From a checkpoint of a small transformer trained on Wikipedia.
Architecture: rotary positions, biases, tied embeddings.
Each number is 128 + 32 x the weight over its row's rms, rounded and kept within 0 to 255. Layers, rows and columns count from 0. The size above them is the row's rms in percent of the matrix's.

# layer 12 MLP up, 1024x256, rms 0.0425, rows 647-699, columns 192-255
size [ 90 103 104  98  94 103  95 103 103 106  93 101  94 100 101  99  94  97 104 101  97 104  97  96 102 110  94 100  96  93 104  98  97  92 103 101  97  90 101  99 104 102 100 102 108  99  99 103  97  88  85  97 110]
[[125 176 137  91 153 102 186 130 163  98 143 151 129  58 144 111 137 152 152 149  85 161 114 121 120 139 114  97 152 147  99 122 135 113 133 115 128 106 115  82  95 116 109 141  73  80 105 172 121 107  95 152 168  98 134 189 132 124 123  79 122 172 184 126]
 [124 110 115 153 145 142 162  66 126 111 115  75  83 100 119 120 182 103 185 134 158 120  95 140  80 170 151 151 181 124 134  84 142 127  62 138 127 124 105 115 143 117 107 125 160 171 110 117 108  86 181 124 153  86 135 123 154 198 114  89 186 105 128 159]
 [145  94 118 153 105  98 185 108 144 101 125 108 180 148  99 135 149 141 106  58 132 125 153 129 110 122 159 142 106 100  96 169 149 125 119  75 121  37  86 134  93 173  65 143 128 140 135 148 155 115 122 152 107 147 107 137  94 121 134 125 187 101 140 109]
 [108  35 124 147 154 113 156 165  83 103  91 154 127  99  95 109  84 117 118 115 160 141  76 102 129 117 135 163 105 103 104 110 143 127  96 181 118 133  90 134  83  83 103  74 153 160  83 157 209  72 112 116 155 110 166 126 166 116 162 141 100 144 146  79]
 [104  96 146 190 148 133 138 148 123 148  99  60 116 185 120 163  72 100  41  96 142  99 165 139  91 130 147 168 215 112 159 107  96 130 128 128 103 115 132 138 121 118 152 141 172 112 134 102 185 125 150 111 155 167 134  72 157 119 138 113 160 139 136 164]
 [140 117 150 130 154 101 144 107  94 152 139  80  96 166  81  99 173 110 169 113 143 118  88  98  42 155  86 184 137  73 156 131 150 132 114 182 160 106 138  91 183 126 112 142 119 161 113 125 116 125  86 147 125 154 143 170 150 112 121 112  57 114 154 173]
 [117 145 179 121 198 114  59 111 136  95 139 166 144  69 119  93  96 102 122 142 180 101 109 187 179 110 119 145 165 111 112 153 198 187 147 101 155  99 118 176 104 154  82 178 134 140 114 152  66 140 167 131 137 141 151  43 129 159 159  91 158 124 101 127]
 [181 139 100 135 167 137 123 148 176  88 141 167 119 119 123 146 189 102 130 141 135 105 108 111  73  89 126 112 106 134  84 147  82 132 189 162 122  53 125 131 170 161 186 114 151 147 101 108 173 105 143 111 166 180 130 188  63 122 148 105 162 123 169  94]
 [ 46  60 159  84 112 134 166  73 142 196 116 152 156 137 197  97  73  98 123 100 155 138 139 178 131 185 111 131 185 113  80 180 131 148 113 171 156 159 121 102 115 143  78 108 111  85 182 137 124 152 195 141 100 133 125 166 136 132 153 145 166  41  92 127]
 [ 96 124 141 150 114  92 115  73  99 170  72 148 155  59 129 132 154  63 113 139 157 129 151 170  69 152  57 129 131 111  95 170 180 189  94 157 153  77 104 207 181  99  92 142 136 110 112  68 130 197 125 166 142 186 115 144 135 136 161  53 132 142 150 123]
 [142 112 100 117 134 177 125 127 114  84  94  82 137 159  78 140 129 127  97 127 164  86 168  87 123 196 171 114 131  96 107 101 141  68 136 101 168  96 129 108 148 156 161 171 144  96 175 114 153  59 115  90 166  83 135 130 119  85 147 118 129  73  79 127]
 [109  46 134 157  86 106  91 115  78  73 149 120 139 118 142  79 135 176 161 100 139 133  58 129 155 164 190  96  57 116 128 111 165 171 161 118  88 114  59 122  97 150 132  78 122 134 143  58  97 118 128 136 110 165 179 169 120 147 112 142 103 133  95 165]
 [147 158 122 147 103 154 151 118 116 188 169 100 153 140 102 150 123  95 119  91  82 133 165 104 162 136  85 103  80 146 123  95 114 138 126 178  92  88  87 145 101 123  72 119 153 117 126 148 108 161 144 107 153 159 117 145 126 179  80 132 120 146 101 175]
 [120  83 110 167  68 119  60 115  86 131 131 121 117 121 123  92 168 153  88 146 104 115 110 144 134 170 153 125  81 147 119 113 150 176 153 130 166  86 161 133 117 179 170 155 120 102 168 145 161 146  98  91 140 151  80  77 177  88 120 122 126 166 156 151]
 [160 151 126  91 128 163 135  65 148 130 120 120 191 110 104 111 178  89 125 221 105 136 103  99 175 117 136 166 128 172 130  53 102  81 121 118 106 120 128 166 127 110 172 115 129 134  82 154 132  90 132 130 154  71  89 216 163  91 117 141  87 113 142  85]
 [170 139  95 181 110 106 129 153  79 129 150  81 120 109 117 134 128 169 168 142 158 150  85 133 200  90 156  54  84 167 119 131  97 167 134 156 132 105  89  77  75  89 147 112 143 123 109 104 124 181 181 172 105 135 176 120  99 141 155 182 153 137 155  98]
 [139  99 112 101 152 123 131 193 164 181 191  87 126 106 134 149 148  86 171 114 103 142 164 182 162 100 103 162  88 122 110  87 116  93 178 151  78 132 114 144 112 152 181 117 110 136 150 148 152  90 156 153 128 149 124 111 151 134  54 112  79 103  90 155]
 [130  59 185  95 117 111 143 144 155 103 163 115  81 119 132 107 140 112 178  89 105 120 136  97 108 130 152  85 144 113 115 123 150 191 132 123 118  90 105  53 166  81  74 172  96 100  99 132 100 109 140 154 231  84 172  96 180 121  81 173 177 142 119  73]
 [138 188 114 144 177 103  92 172 129 149 112 118  97  73 153  71 106 159  85  94 123  87 118 198 129 100 156 138 133 131 109  91 142 103 159 149 121  96 108 104 157 137 126 129 128  81 149 159 113 177 165 152 187 125 138  96 124 139 127 108 142 129 136 134]
 [113 131 126 121 144  73 120 127 134 126 148 104 136 127 198  40 113 146 136 103 167 118 107  95 133 162 115 140 225  69 108  87 118  92 179 165 124  93 147 187 112  64 114  64 109  97  97 142 149 139 131 137 135 143 178 147  97 101 100 156 138 156  91 129]
 [ 52 141 172 167 100 106 142 193 161 106 100  93 131 118 125 143 110  58 103 121 196 120 111 113 123 156 122 116 174 110 121 147 133 141 151 137 195  91 124 192 182  47  91 100  84 133 124 127 134  77 144  88 163 147 115 102 170 162 100 101  84 113 155  89]
 [ 70 122 156 119 150 125 118 100 123 191 145 143 106 209 119  75 120 130 147 145  58 112 132 156  69 142 143 127 120 119  79 106 109 147 149 178 132  68  78 111  90 107 115  78 102 109  70 114 127 149 144 114 146 115 111  91 127  98 139 130  90 119 138 109]
 [ 64  82  81 149 115 112  67 134 163 168  88 109  94 126 165 156 134 146 120  77 118 105 122  96  94 130 196 152 126 134 161  84 154 117 104  87 121 128 161 155 138  88 191 132  89  97 120 103 136 106 130 139  82  86 121 138  84 105 161 135 115 164 122 145]
 [105 144 107 126 118 152 152 165  99 169 133 127 133 134 128 108 140 226 159 100 155 133 146 136 127 108 120 116 146 105 118 122  98 153 144 154 107  92 130 145  94 140 100 195 209 170 113 101 132  72 131 175 123 157 142 111 133 109 144 102  61 113 121 132]
 [107 104  89 134  58 191 119 165 113  79 105 103 119 132 161 109  76 125 130 139 121  79 142 207 126 128 115 123 140 118 107  95  95  89 134 123 151 131  88 199 160  89 116  89 127  97 122  39 131 147 157 160 124  99 120 123 104 124 104 105 146 122 107 133]
 [125 171 100 105 134 137 112 122  68  63  68 119 142 103  93 115 107 116 118 148 102  80 155 149  99 102 144 149  96 160 145 114 163 158 119 155 146 109 113 134 126 108 169 175 119  88 149 130 104 122 128 105 154 139 120 140 122 101 165 123  72 140  55 112]
 [165 139 139 144 145 165 116 131 123  86  39  94 148  85 102 197 113 158  95  74 116  87 106  98 113 201 101 137 149 123 151 111 166 151 153 178 113 134 110 114 113 134 178 150 101  81 115 115 145  75 158  98 169 106  90  99 182 106 168 163 129  98  85 188]
 [143 107 107 102  99 195 155 135 143 113 107 129 108 139 164 119 163 131 109 172  77 101 167 175 128 130 184 152 184 114  85  78  90 145 143 151  34  59 155 113 170 142 144 163 122  97 149 212  84 203 153 155 123  65 112  81 107 102  84 119  53 129 125 139]
 [ 62 147 112 126 114 142 135 170 138 120 133 138  99  59  49 118 126  95  15 139 130 114 115 119 184 124 122 119 205  98 150 168 139 137 152 131 193 119 126 146 137 128 129 160 102 126 118 138  61 107 168 119 155 171 128 131 153 106 104 137  84 102 146 115]
 [163 115 131 167 121 155 113 152  98 127 123 172  90 111 114 160  94 146 104  91 119  77 180 161 107 129 111 136 127 149  94  86  54 163 149 137 155 109 130 155 142  72 136 128 159 146  93 133 173  55  87 107 114 130 102  67 128  99 127 162  15 127  96  70]
 [124 150 150 140 148  99 151 102 116 127  60 124 114 139 112 110 111 118  82  89 129 131 124 158  68 142 192  84 179 139 156 152  51 160 128  75 100 149 134 104 152 116 154 154 110 150 110 102 154 137 119 120 193  97 129 133 125 122 144 120 112 127 136 138]
 [189 111  89 124  88  82 126 120  60 144  72  96 189 183 126 103 145  93 161 147 114  81 177  94 147 147 130 120 158 138 137 101  84  95  95 128 138 106 153 149  79 105  80 108 118 107 142 171 158 117 174 139 111 120 137 170 178  91 133 154 114 106 115  60]
 [157 164 142  74 137  70 121 147 105 128 174 153 202 147 126  92 134 118 121  84 116 123 155 137 152 135 171 153 139 124  88 119 107 100 167 161 132  60 154 129 138 172 132 145 150 137 102 171 173 104 121 104 111 102 110  72 138 174 164 110 146 147 114 109]
 [175 110 176 152 111 160 113 105 108 111 113 131 170 126  88 140 125 102 130 192  74 112 146 166 150  25 110 123 158 118 100  62 168 138  98 140 167 155 188  81 104 132 116 117 196 144 123 122 119  94 195 106  91  98 177 102 150 117 186 107 172 124 155 110]
 [118 135 134 164 123  68 165  81 154 100 155 134 109 198 117  65 126 122 139 104  90  80 148 142 139 170  94 152 163  90  67 179 155 114 117 161 110 111 158  94 116 112 114 133 126 135 139 182 106 169 156 100 150 104 113  61 126 156 119  90 133 114 166  80]
 [114 139 129  93 157 130 145 151 155 109 102  88 132 104 122 181 124 149 169 114 114 140 148 137  82 144 139 146 142 128 101 152 137  91 116 137  83 104 160 123 115 182 183  84 118  89 131 118 121  90 133  67 164 161 126 116 180  97 109 144 142 195 138  95]
 [132 118 167  97 122 102  73  89 115 122 153 180  96 110 125 171 163 121  78 129 159 168 189 122  92 147 120 141 163  99 118 133 128 164 175 139 120  84 158 118 200 137 102 152  83 137 182 113 108 120 184 155 102 163 107 137 107  94 177 118 123 131 169 133]
 [100 104  99  51 147 124 161  97 169 165  37 143 120 139 110 105 152 108 131 140 161  98 123 146 187  44 135 128  81 114 191 166 153 110 107 141 183 139 153 147 129 133 116 190 116 149 111 136 119 149 102 165  90 100 108 141 127 135 142 152 154 126 146 149]
 [162 129 107 134 176  64 125 104 135 149 130  91 140 103 144  62 172 132  84 138 123 152 142 133  99 139 121 164 118 149 114 131 144  86  97 114 135 159 128  87 146 106 143 168 157 104 120 164 217 145 120 136  58 117 161 106 119 135 160  71  81  96  88 122]
 [223 134 107 143 133 158 145 102  73 154 116  87 202 102  95 130 133  87 131 134 133 112 163 164 100 105 149 112  95 143 129  67 163 112 123 185 168 118 162 119 109 144 127 134 196 106 128 143 139 116 126 124 110 113  90 113 104 139 114 115 110 143 151 130]
 [180 159 118 163  99 104 164 168 147 144 102 156  45  95 112 138 165 149 163 191 130  79 145  86 142 124  91 183 117 114 100 129 114 104 119  57 163 135 137 171 112 135 137 100 134 104  89  72 136 131 111 138 100 168  92 115 120  87  93  99 106 113 143 118]
 [104 140 134 125 110 144 117 174 141 111 111 138 101 161  83 160 142  62 137 126 167 140 142 133 139 104 163 125 147  92 103 143 120 185 142 124 126  97 149 150  95  96 130 146 207  80 144  96 150  79 177 145  72 139  81  57 159 194  93  87 142 110 105 125]
 [143 114 146 131 110 128 108 125 129 120 158 176  98 112 128 127 133  69 109  87 110 130 110  88 138 108 142 122 129 108 138  21 133 177 161 133  77 125 114  87  92 158 126  99 115 118 143  82  90 154 168 137 151 121 125 106 130 117  95 123 116 121 120 130]
 [ 67 126 100 153 103 151 155 160 154 124 133 202 114 205 145  73 160 130 120 163 134  87 124 182 106 143 123 164 123 163 110 129 176 147 101 101 107 141 112 175 141 122 147 102 154 107 169 121  60  95  91 149 123  97 105 153 186 135 131 105 100 111 147 150]
 [167 140 154 111 139 107 142 210 113 132 168  80 115 105 137 136  98 136 141 155 138 102 113 150 152 135 158 109 150  85 114 138 125  95 158 157  88 123  88  91 133 146 113  79 148 135 156 119 112 144 153 151 148  80 130 131 135 159 145  76 127 115  92 143]
 [ 83 146 108 144 124 119 106 152  71 148 167 121  67  82 201 165 120 164 189 126 127 124 100  88 148  92 158 150  54 114 157 123  82 114 124  88 152  79 135 103  90  98 116  93 160  84 108 174 151 144 164  93 177 113 148 203  63 171 124 131 149 119 132 167]
 [139  94 129 142 106 137  98 154  99 112  73  91 136 125  83 145  34 160 189 104 139  91 162 102 133 156 137  66 114  98 135 126 131 163 133 181 136  64 158 122 123 149 166 114 133 100 124 151 112  87 110 149 117 198 190  82  89  86 151 111 162 112 131 142]
 [161 141 118 103  93 111 135  88  71 116 155 136  66 165 177  81 117 181 151 138 138 169 104 114  65  96 148 173 101 141 147 160 136 161 158  98 146 111 121 171  59  97 141  93 117 130 114 125  80  89 104 142 178 105 123 173 136 132 133 144 163 120 128 171]
 [ 73 120 132 133 123 180 158 126  76 175  88  68  82 137 166  94 173  97 185 172 139 126 116 120 107 163 171 151 190 130  69 125 122 146 174 156 171  94  99 155 164 120 109 119  90 161 187  88 169 168  74  96 149 140 157 144 142 114 171 104 184 115 177 105]
 [131 134 132 112 138 123 134  99 170 112 174 137 143  71  68 100 216 141  64 102 130  85  81 142  63 139  75  90 133 120 157 117 136 149 104 212 130 163 207 131  81  80  88 133 156 113 113 150 142  99 115 138 112 139 112 136 138 176 120 106 178  99  92  85]
 [111 123 173 136 112 117 132 144 157 138  92 160 158 170 164 110 148 116 149  87 180 101  93  96 145 133 122 154 148 131 196 163  82 143  87 145 186  83 113 147 121 177 184 133 103 111  92 122 101 107 142 102  48 115 175 100 169 134 130 181 104 135 106 181]
 [ 97  72  92 123 153 110 101  98 126 109 180 140 139 110 119 157 165 121 115  57 116 115 156 116 105 106 118 101 177 116 152 141 156 191 196  94 162 103 145 122 120 131 173 177  48  82 107 166 128 160 100 110 139 106 108 124  75 155 136 112  78 118  74 117]
 [109 120 133 126  91 107 171 119 131  85 168 154  64  59 102 115 158  91 157 116 132 127 130 114 187 132 111 132 104 119 121  95 152 172  70 153 138 131 130  96 104  69 139 113 132 103 164 125 118 209  52 133 104 117 108 135  88 144 123  93 118 120  93 192]]
# layer 12 MLP down (transposed), 1024x256, rms 0.0309, rows 647-698, columns 192-255
size [ 88 105 105  96  95 103  97 101 103 108  94 101  94 101 105 105  93 105  97 103  99 115  94 104  95  99  90 105  98 103 102  98  99  96 105 101  93  93 105 102 104  93 106 102 107 104  97 105 102  91  90 101]
[[ 72  94  90 120 126 112 166 110 127 158  62 160 106  94  71 177 129 134  76  63 157 115 148 133 144  90 102  86 127  74 140 106 135 108 135 115 137 168 122 136 140 132 123 140 106 143 129 155 143 100 134 190 107 135  83 105 131 105 130 109 126  98  68 118]
 [ 92 127 169 165 101 141  70 172 143 116 143 103 112 102 134  84 117 184 158 129 169 109  84 144  93 137 115 136 155 117 124 132 102 175 184 107  91 125 178 142 133 143 122 226 122 135 143  81 161 120 152 137 145 116 126 157  57 122 146 121 165  53 120 106]
 [169 155 114  70 161  42 136 122 148 145 143 133 125 122 151  80 163 134 149 139 102 157 109 138 110  91  88 151 157 158 181 130 105 111  73 131 118 175 134 143 122 128 160  74 128 112 223 144 211  86 108 203 118 137 121 124 126 186 124 122  86 220 158 162]
 [154 172 154 118 129 128 144 100 140  79 171 159  99 194 139 175  97 106 109 166 169 150 153  93 135 130  82 102 152  97 139 148 128 186  50 114 124 128 160 119  99 134 111 143 115 128 178 175 158 122 116 119 138 121 142 126  69 121 167  97 204 139  71  97]
 [103 131 160 117 178  80  94 153 108 128 119 186 135 100 135 166 144 168 135 154 153 141 137 127 142  92  76 120 143  78 177 133  83 149 127 110 111 160 132 146 143 155 121 127 130  83  79 158 144 134 115 144  81 105  92  75  98  85 160 163  95 106 109 218]
 [ 73  86  91 135 119 128 129 126 135 129 189 168 125 160  93  92 149 145 121 117 149 139 167 138 143 122 117 198  85 159 134 159  96 105  77  97 138 146 112 115 103 175 118  66 156 112 111  87 145 132 104  81 131 106  92 121 160 123 185  98  85 115 120 176]
 [101 110 114  95  86 102 110 108 120 161 115 116 116  84  90 103 179 138 136 108 172 173 115 114 111 150 162  81 192 163 120 145 104 172 151 151 129  85 175 111 143 126 181  98 116 186 150 183 130 108 197 156  64 122 142  99 106 137 130 160 161 141 183 142]
 [ 98 209 100 137 107 113 130 148 148 134 134 100 135 129 107 175  95 141 131 143 109 120 143 175  73 152 147 117 121 169 126 132 114  99 132 143 194 122 109  77 109  71 124 102 108  60  99 125  98 133 103 110 114 140 164 124 159 143 171 178 125  99 150 192]
 [140  76 174 102 106  81 152 190 112 133 160  76 124  92 105 100  86 142 100 169 133 141 111 121 159 128  96 162  68 131 150 153 124 119 168  91 139  98  82 111 149 151 205 116 117 151  63 146 128 102 121 133 128 153 123 125 180 164 151 122  85 124 131 180]
 [136  99 134 100 127 180 132  78 107 126 116  91 113 122 112 124 137 113 185 122 152 123  77 103 119 132 156 109 114 155 162 115 127 142 136 124 156 129 119 136 136 161 121 147  77 108 220 127  95  69 188 139 160 174 124 136 141  76 109 144 164  95 154 104]
 [126 152 137 166 146 147 102 119  84 113 141 146 163  74 135 133 144 151 168  73 163 116  95 174  73 141  78 119 104 166 130 122 154  77 170  74 137 169 141 115 112 124 156 136 130 145 164  98 100 155  99 159 163 117 117 117 161 161 110 168 122 144 145 128]
 [172 152 171 124 123 101 139 139 132  99 109 114 184  88 146 106 161  64 106 135  95 131 139 137 125 178  79 119 136 159 143 116  82 108 140 136 113 224 191 120 101 122  83  74 123 101  74 113  82 127 123 131  88  95 169 184  84 134 122 131 112 112  99  80]
 [103 147 177 155 163 192 121 110 157 106 110  96 129 158 162 183 102 132 168 129 127 110 115 132 115 101  79 160 158 104 123 127  96 141 171  53  85 183  77 121  87 112 104 151 121 159 114 106 117 116 134 147  86  97 114 156  89 151  74 112  87 124 146 133]
 [136 101 119 136 125 108 161 146 123 121 164 189 120 111 140 196 139 124  97 128  78 133 124  51 120 141 122 113  95 161 127 112 118 109 117 145 156 181  40 121 198 130 149 127 174  92  79  85 122 123  93 147 165 105 103 114 125 159 158 120  81 155 163 203]
 [110  94 136 133 108 159 106 177 148 135  80  94 113 179 101 146 199 118  87  91 127  95 143 146 108 140  84 137 189 104  91 149 130 207 132 104 192 146 157 102 143 148 120 128 144 119 126 166 178 136  94 111  81  94 109 118 143 120 133 114 155 166 154 126]
 [153 139 138 159 157 145 106 116 119 184 126 199 102 127  90  64  58 180 145  44 142 121  82 106 118 141  86 128  89 106 127 111 124 181 125  99 121 189 138 147 122 118 123 127 123 125 158 152 149  78 137  92 182 109  89 123 117 115 145  83  93 133 116 145]
 [ 99  87 146 190 166 148 151 108 102 191 120  75 154 164 118 142 107 156 129 170 125  91 114 158 132 121 160 192 147  92 139  81 129 125 125 109 144  33  89 118 131  77 126  87 110 161 129 132 152 137 185 160 158 146 154 140 112 146 162 121 139 142 109 141]
 [ 39 160  77 164 154 142  76 124 114 216 110 182 146 174  52 123 112 114 129 116  68 106 103 146 120 141 117 168 190 171 163 130 141 149 140 133 170 137 100 124 106 102 145 163  75 136 174 154 117 120 149 125 119 150 133 119 126  91 129 130 162 136 148 156]
 [132  98  78 135  93 135 166 148 152 157 141  71 135 152  90 144 115 139 176 113 143  89 188 156 127 156  85 129  59 112 126 136 107 160 140 112 146  92  70 123 167 147 133 193  98 145 150  82  95 165 112 128  99  98 212 142 128 121  86 135  92 153 110 167]
 [131 127 106 129 146 169 102 121 126 134 122 163 179 178 195  94 153 216 133 142 105 171 156  89 148 106  78 167  44 167 141 144 127 146 143 112 157 137  73 163 131 144 149 137 139 131 158 159 132  84 166 142 117  76 176 154 123  95  84 111  97 101 173 106]
 [105 153 155 124 112  97 121 104 198 183  87  71 129 126 119 147 163 153 172 136 104 114 152 107 151 110 115 138  95 137  95  87 118 149  85 154 165 181 121 138 129 114  66 130 134 168 165 145 154 112 184 150 136 169 148 130 187  84 170 121 126 102 143 115]
 [114 122 146 150 142  85 153 165 105 139 154 158 162 113 114  92 152  84 122 127 130 131 123 108 154 167 183 104 116 180 108 150 118 150 221 145 137  79 143  91  68 143 140 143 158 113  90  95 131 113 109  57  80 137 117 114 167 116 104 160 104 118  94 126]
 [183 138 138 140 150  40  96  77 182  91 136 133 129  92 161 146 132 103 178 108 125 111 127 129 108  93 150 177 111 169 102 124 184 146 123 125 170  73 135 175  83 159  58 128 140 182 126 141 126 120 130 138 182 104 190 100  94 166 123 125 145 142  57 120]
 [101 189 153  87 127 112  96 115 126 139 111 155 141 102  88 110  92  95  91 169 139 139 199 175 157 189 131 133 152 196 129  85 121 168 145  31 145 193 177  66 125 132  98  95 143 147 119 122 159 100 156 105  96 128  77 131 191 154 106 105 117 117 171 188]
 [131 138 142  99 140 119 118 176 125  77 122  86  86 139 133  98 179 117 150 133 166 178 126 163  96  63 165 127 101 134 121  95 166  80 146 140 144 158  75 149  70 168 129 127  92 130 184 123 114 104 112 123 122 169 175 149  84  82 156 111  62 128 175 166]
 [164 111 144 108  91 120 118 100 148 153 161 113  93  50  87 114  87  69 139 145 128 113 143 135  66  12 124 141 139 105 142 148 109 164 172 101 162  59 160 105 169 165 132 125  98 127 135 107 130  97 118 150  91  96 158 111 113 150 192 170 118  48 129 144]
 [120 208 142 133 180 155  93  96 160 127 142 158 103  76 120 157 151 123 178 172 105 188 123 114 122 126 141 167 159 136 125  29 147  98 137 156 163 160 115 141 116  96  71  65  96 147 105 119 102  93  98  92 103 165 117  95 149 117 128 164 164 132 108 104]
 [106 128 176 200 171 111 113  89 121 134  93  83  78 174 103 127 129  81 111 125 178 143 131  75 119  77 182 145  82 129 162  96  95 144 133 172 100 131 127  84  52 167 143 127 177 126 156 139  87 206  86 174  79  88 162  94 187 189  75 102 177 124 125 126]
 [120 177 139 116 105 124  90 117 150 167 129 162 109 147 147  98 125 112 175  93 124 155 142 120  76  83 143  89 125 117 148 145  99 117  67  95 103 210 151 133 118  64 126 131 107 150 121 119 145 148 120 155 176 148 144 158 189 109 126 114 117 112 162 118]
 [ 80 120  98 175 152  91 103 135 110 131  80 158 175 121 145 110 173 133 122 102  66  91 127 105 104 137 105 120 168  96 136 123 112 119 169 102 126 125 106 173 125 132 106  93 171 104 151 170 141 146 147 179 114 110 157  59 190 133 171 102 101  94  90 160]
 [150  97 105 168 109 152 129 142 128 175 139 175 220 123 161 154 132 172 161 133 173  57  94  91 162 108 165 195 170  90 132 125 109 115 150 136 154  94 153 163 150 138 198 122 153 138  60  93 139 137 155  89 175 136  43 147 138  87 116 120 137  86 132 158]
 [192  98 139 151  76 106 142 131 106 105 124 131  85  45 165 151 109 177 132  60 107 104 148 186 129 119 184 133 122  91 157 130 158 101 174  72 113 145  82 111 138 166  83 134 131 128  85 111 174 124 105 203  98 139 193 108 178 124 119  92 100 158 136 161]
 [123  66 186  87 153 117 133 137 134  97 140 141 195  85 186 131  60 153 104 128 105 166 100 104 100 149  63 198  90 115 141 116 129 112  93 183 127 143 124 123  67 118 112 152 115 131 180 164 130 117 120 160 128 105  86  92  83 131 121 192 119  87 131 105]
 [ 96 136 115 111  70 110 139 109 130 110 109 170 113 174  81 167 179 127 126 203 154  71 115 160 118 145  98  56 130  89 169 158 145 138 142 128 140 143 138 160 140 192 159 124  82  74 140 117 120 202 163 152  91 147  86  71 211 100 104  98 101  87 122 107]
 [200 128 114 109 130 123 112 154 134  95 124 116 128 101 146 199 111 114 129 143 113 119 112 139 140 103 203 155  60 167 148 162 149 134 168 112 101 169  79 199 174 148 174 142  80 194  77 114 174 102 113 151  92  94 113 117 153 101 126 101 105 158 141 163]
 [129 116  86 127 105 106 134 118  85 151 123 116 149 109 119 130  85 158 167 145 143 126  73 105 140 113 159 105  79 151 164 135 104  96 163 157 109 208  92 130 110 136  92  93 105 114 130 157 133 130 111 150 146  94 191 123  76  93 184  90 103 116 195 141]
 [ 58  92 107 137 103 123 190  89 134 107 120  82 124 129 135 169 167 157  93 194 178 104 169 158 101 145  75 104  99 141 127  76 135  55  73 111  59 114 178 163 142 153 141 117  80 106 155 120 107 117  83  93 148 146  60 142 151 130 110  88 156 119 125  98]
 [149 112 128  87 142  96 136 119 108 154 123  89 150 107 166 147 142  80 121 125 133 154  81 186 161 166  59  99 144 108  55 176 119 160 159 119 122 157 134 129 146 121  60 158 106 138 120 105 107 161  94 140 130 117 123 123  62 104  79  96 113 153 124 113]
 [104  90 127 185 131 144 164  50  85  88 110 135 107 112 126 109 100 133 169 161  74 151 109 188 161 172 164 180 147  82 145 149 107 104  95 138 206  89 114 153 162 201 122 101 142 136 149 141 149 122 196 100 118 106 137 149 130 173 164 104 144 145 133 168]
 [ 57 122 103 112 159 143 111 140 123  83 124  85 133 131 127  91 129 114 131 225 168 109 127 171 149 165 155 168 142 135 147 145 126 112 132 134  46 161 132 141  97  90 125 114 136 143 133 119 119 156 173 161  76 128 110 189  98 108 150 130 147 123 118 126]
 [186 151  80 124 153  90 128  89 117 144 133 181 164  72 115 106  71 151 114  93 130 186 143  53 131 159 136 131 158  65  79 175 113 107 140 107 114 121 159 107 140 158 164 117 148 110 135 119 163 164 166 131 134  87 112 141 160 159 134 116 116 158 144 176]
 [143  76  95 109 126 123 182 139 128 129 145 120  97   9 126 115 128 154 189 132 118 160 176 127  95 101 169 162 103  79 122 174  99  90  85  87 146  99 161  63  93 178  97 100  98 159  96 103 122 119  80 113 166 182 103 156 134 156 112 159 147 170 107 141]
 [127 132 142 138 179 165 166 130 161 148 132 154 107 102 144 142  95 155 158 136 158 130 129 187  86 192 111 108 143 156 101 113 145 131  99  80 127 122 155 172 111 140  99 141 176 148 120 114 162 164 146 137  97 123 110 177 163 127 132  44  82 120 141 141]
 [190 108  95  90 123  82 118  87 114 125 147  81 144  93 112 102  93  73 149 182 143 148 218 121  90 116 150 157 144 128 103 114 117  88  99 153 164  82 122 105  83 119 150 147 135  69 154 121 135 155  86 114 139 187 157 149  93  93 143 109 157 152 145 172]
 [177  71 120 129 104 120 202 199 191 133 128 162 129 141  69 120 122 100 139 171 184 128 150  85 145 125  90 123 136 136 124 131 106  82 125 171 125  96  80 124 131 142  90 107 195 164 124 160  78 164 102  89 104 117 148 139 166  96 152 187 109 121 150 141]
 [172 168 142  94 108  78 109 125 139 212 196 112 123  77 122  89 139 112 102 136 193 144 114 176 126  50 108 148 112 176 164 108 133 124 106 113 127 193 195  76 120 113  98 160 113 128 129 163  93  70 127 160 117 174 127 192 149 122 155 113 100 163 169 150]
 [127 140 147 110 107  60  96 139 152 154 138 158 133 149 168 130 100  94 173  97 107 114 130 190 166 106 143 145 103 169 157 193  93 112 142 150  78 127  99  83 119 142 140 159  52 156  79 109 139 151 141 124 133 134 131 103 115  69 134 100 129 148  84 148]
 [124 137 156 155 151 114 177  87 170 143  90 106 150 173 150 180 120 118 150 134 109 129 141 141 156 148 150 101 108 128 172 126  58  94 124 101 104 184 146  87  76 124  89 114 130 174 113 100  92 143 163 162 171 154 111  85  67  81 174 153 102  96  87 159]
 [146 142 107  51 134 108  75 156 194 104 111 153 128 184 192 124 138 102  91 172  78 115 201 149  83 120 135 103 144 115 142  96 134  97 121  65 145 169 108 119 180 197 149 126 111 128 122 116 133 133 131 169  89 158 115  92 110  83 123 147  75  94  95 147]
 [158 135  72 106 134  63 138 174 138  97  47 120 152 136 121 154 130 175 147 115 112  93 152 101  97 109 145 170 123 104  56 103 168 111 134  85 162 103 113 152 104 154 154  93 106 123  86 101 125 131 101 166  67 122 112 145 111 171 122 114 121 133 168 131]
 [124 142  48 190  88  83 119 123 145 125 110 124 130 124  78 136 107 153 131 108 143 126 139 162 173 107  81  88 127 129 140 214  98 118 108 131 128 129 115 163  84 107 142 131 163 125 148  80 124 101  65  97 151 114 120 134 157 227 136 102 162 155 130 127]
 [134 147 138  59 172 111 173 147 141 133  79  68 146 144 141 128 165  97 112  84 137 173 184 151 122 147 135  96 117 108 136 137 117  82  84 153 117 128 186 111 193 146  80 145 188 121 188 114 117 116 115 173 102 193 125 120 107 143  81  75 129 188 160 100]]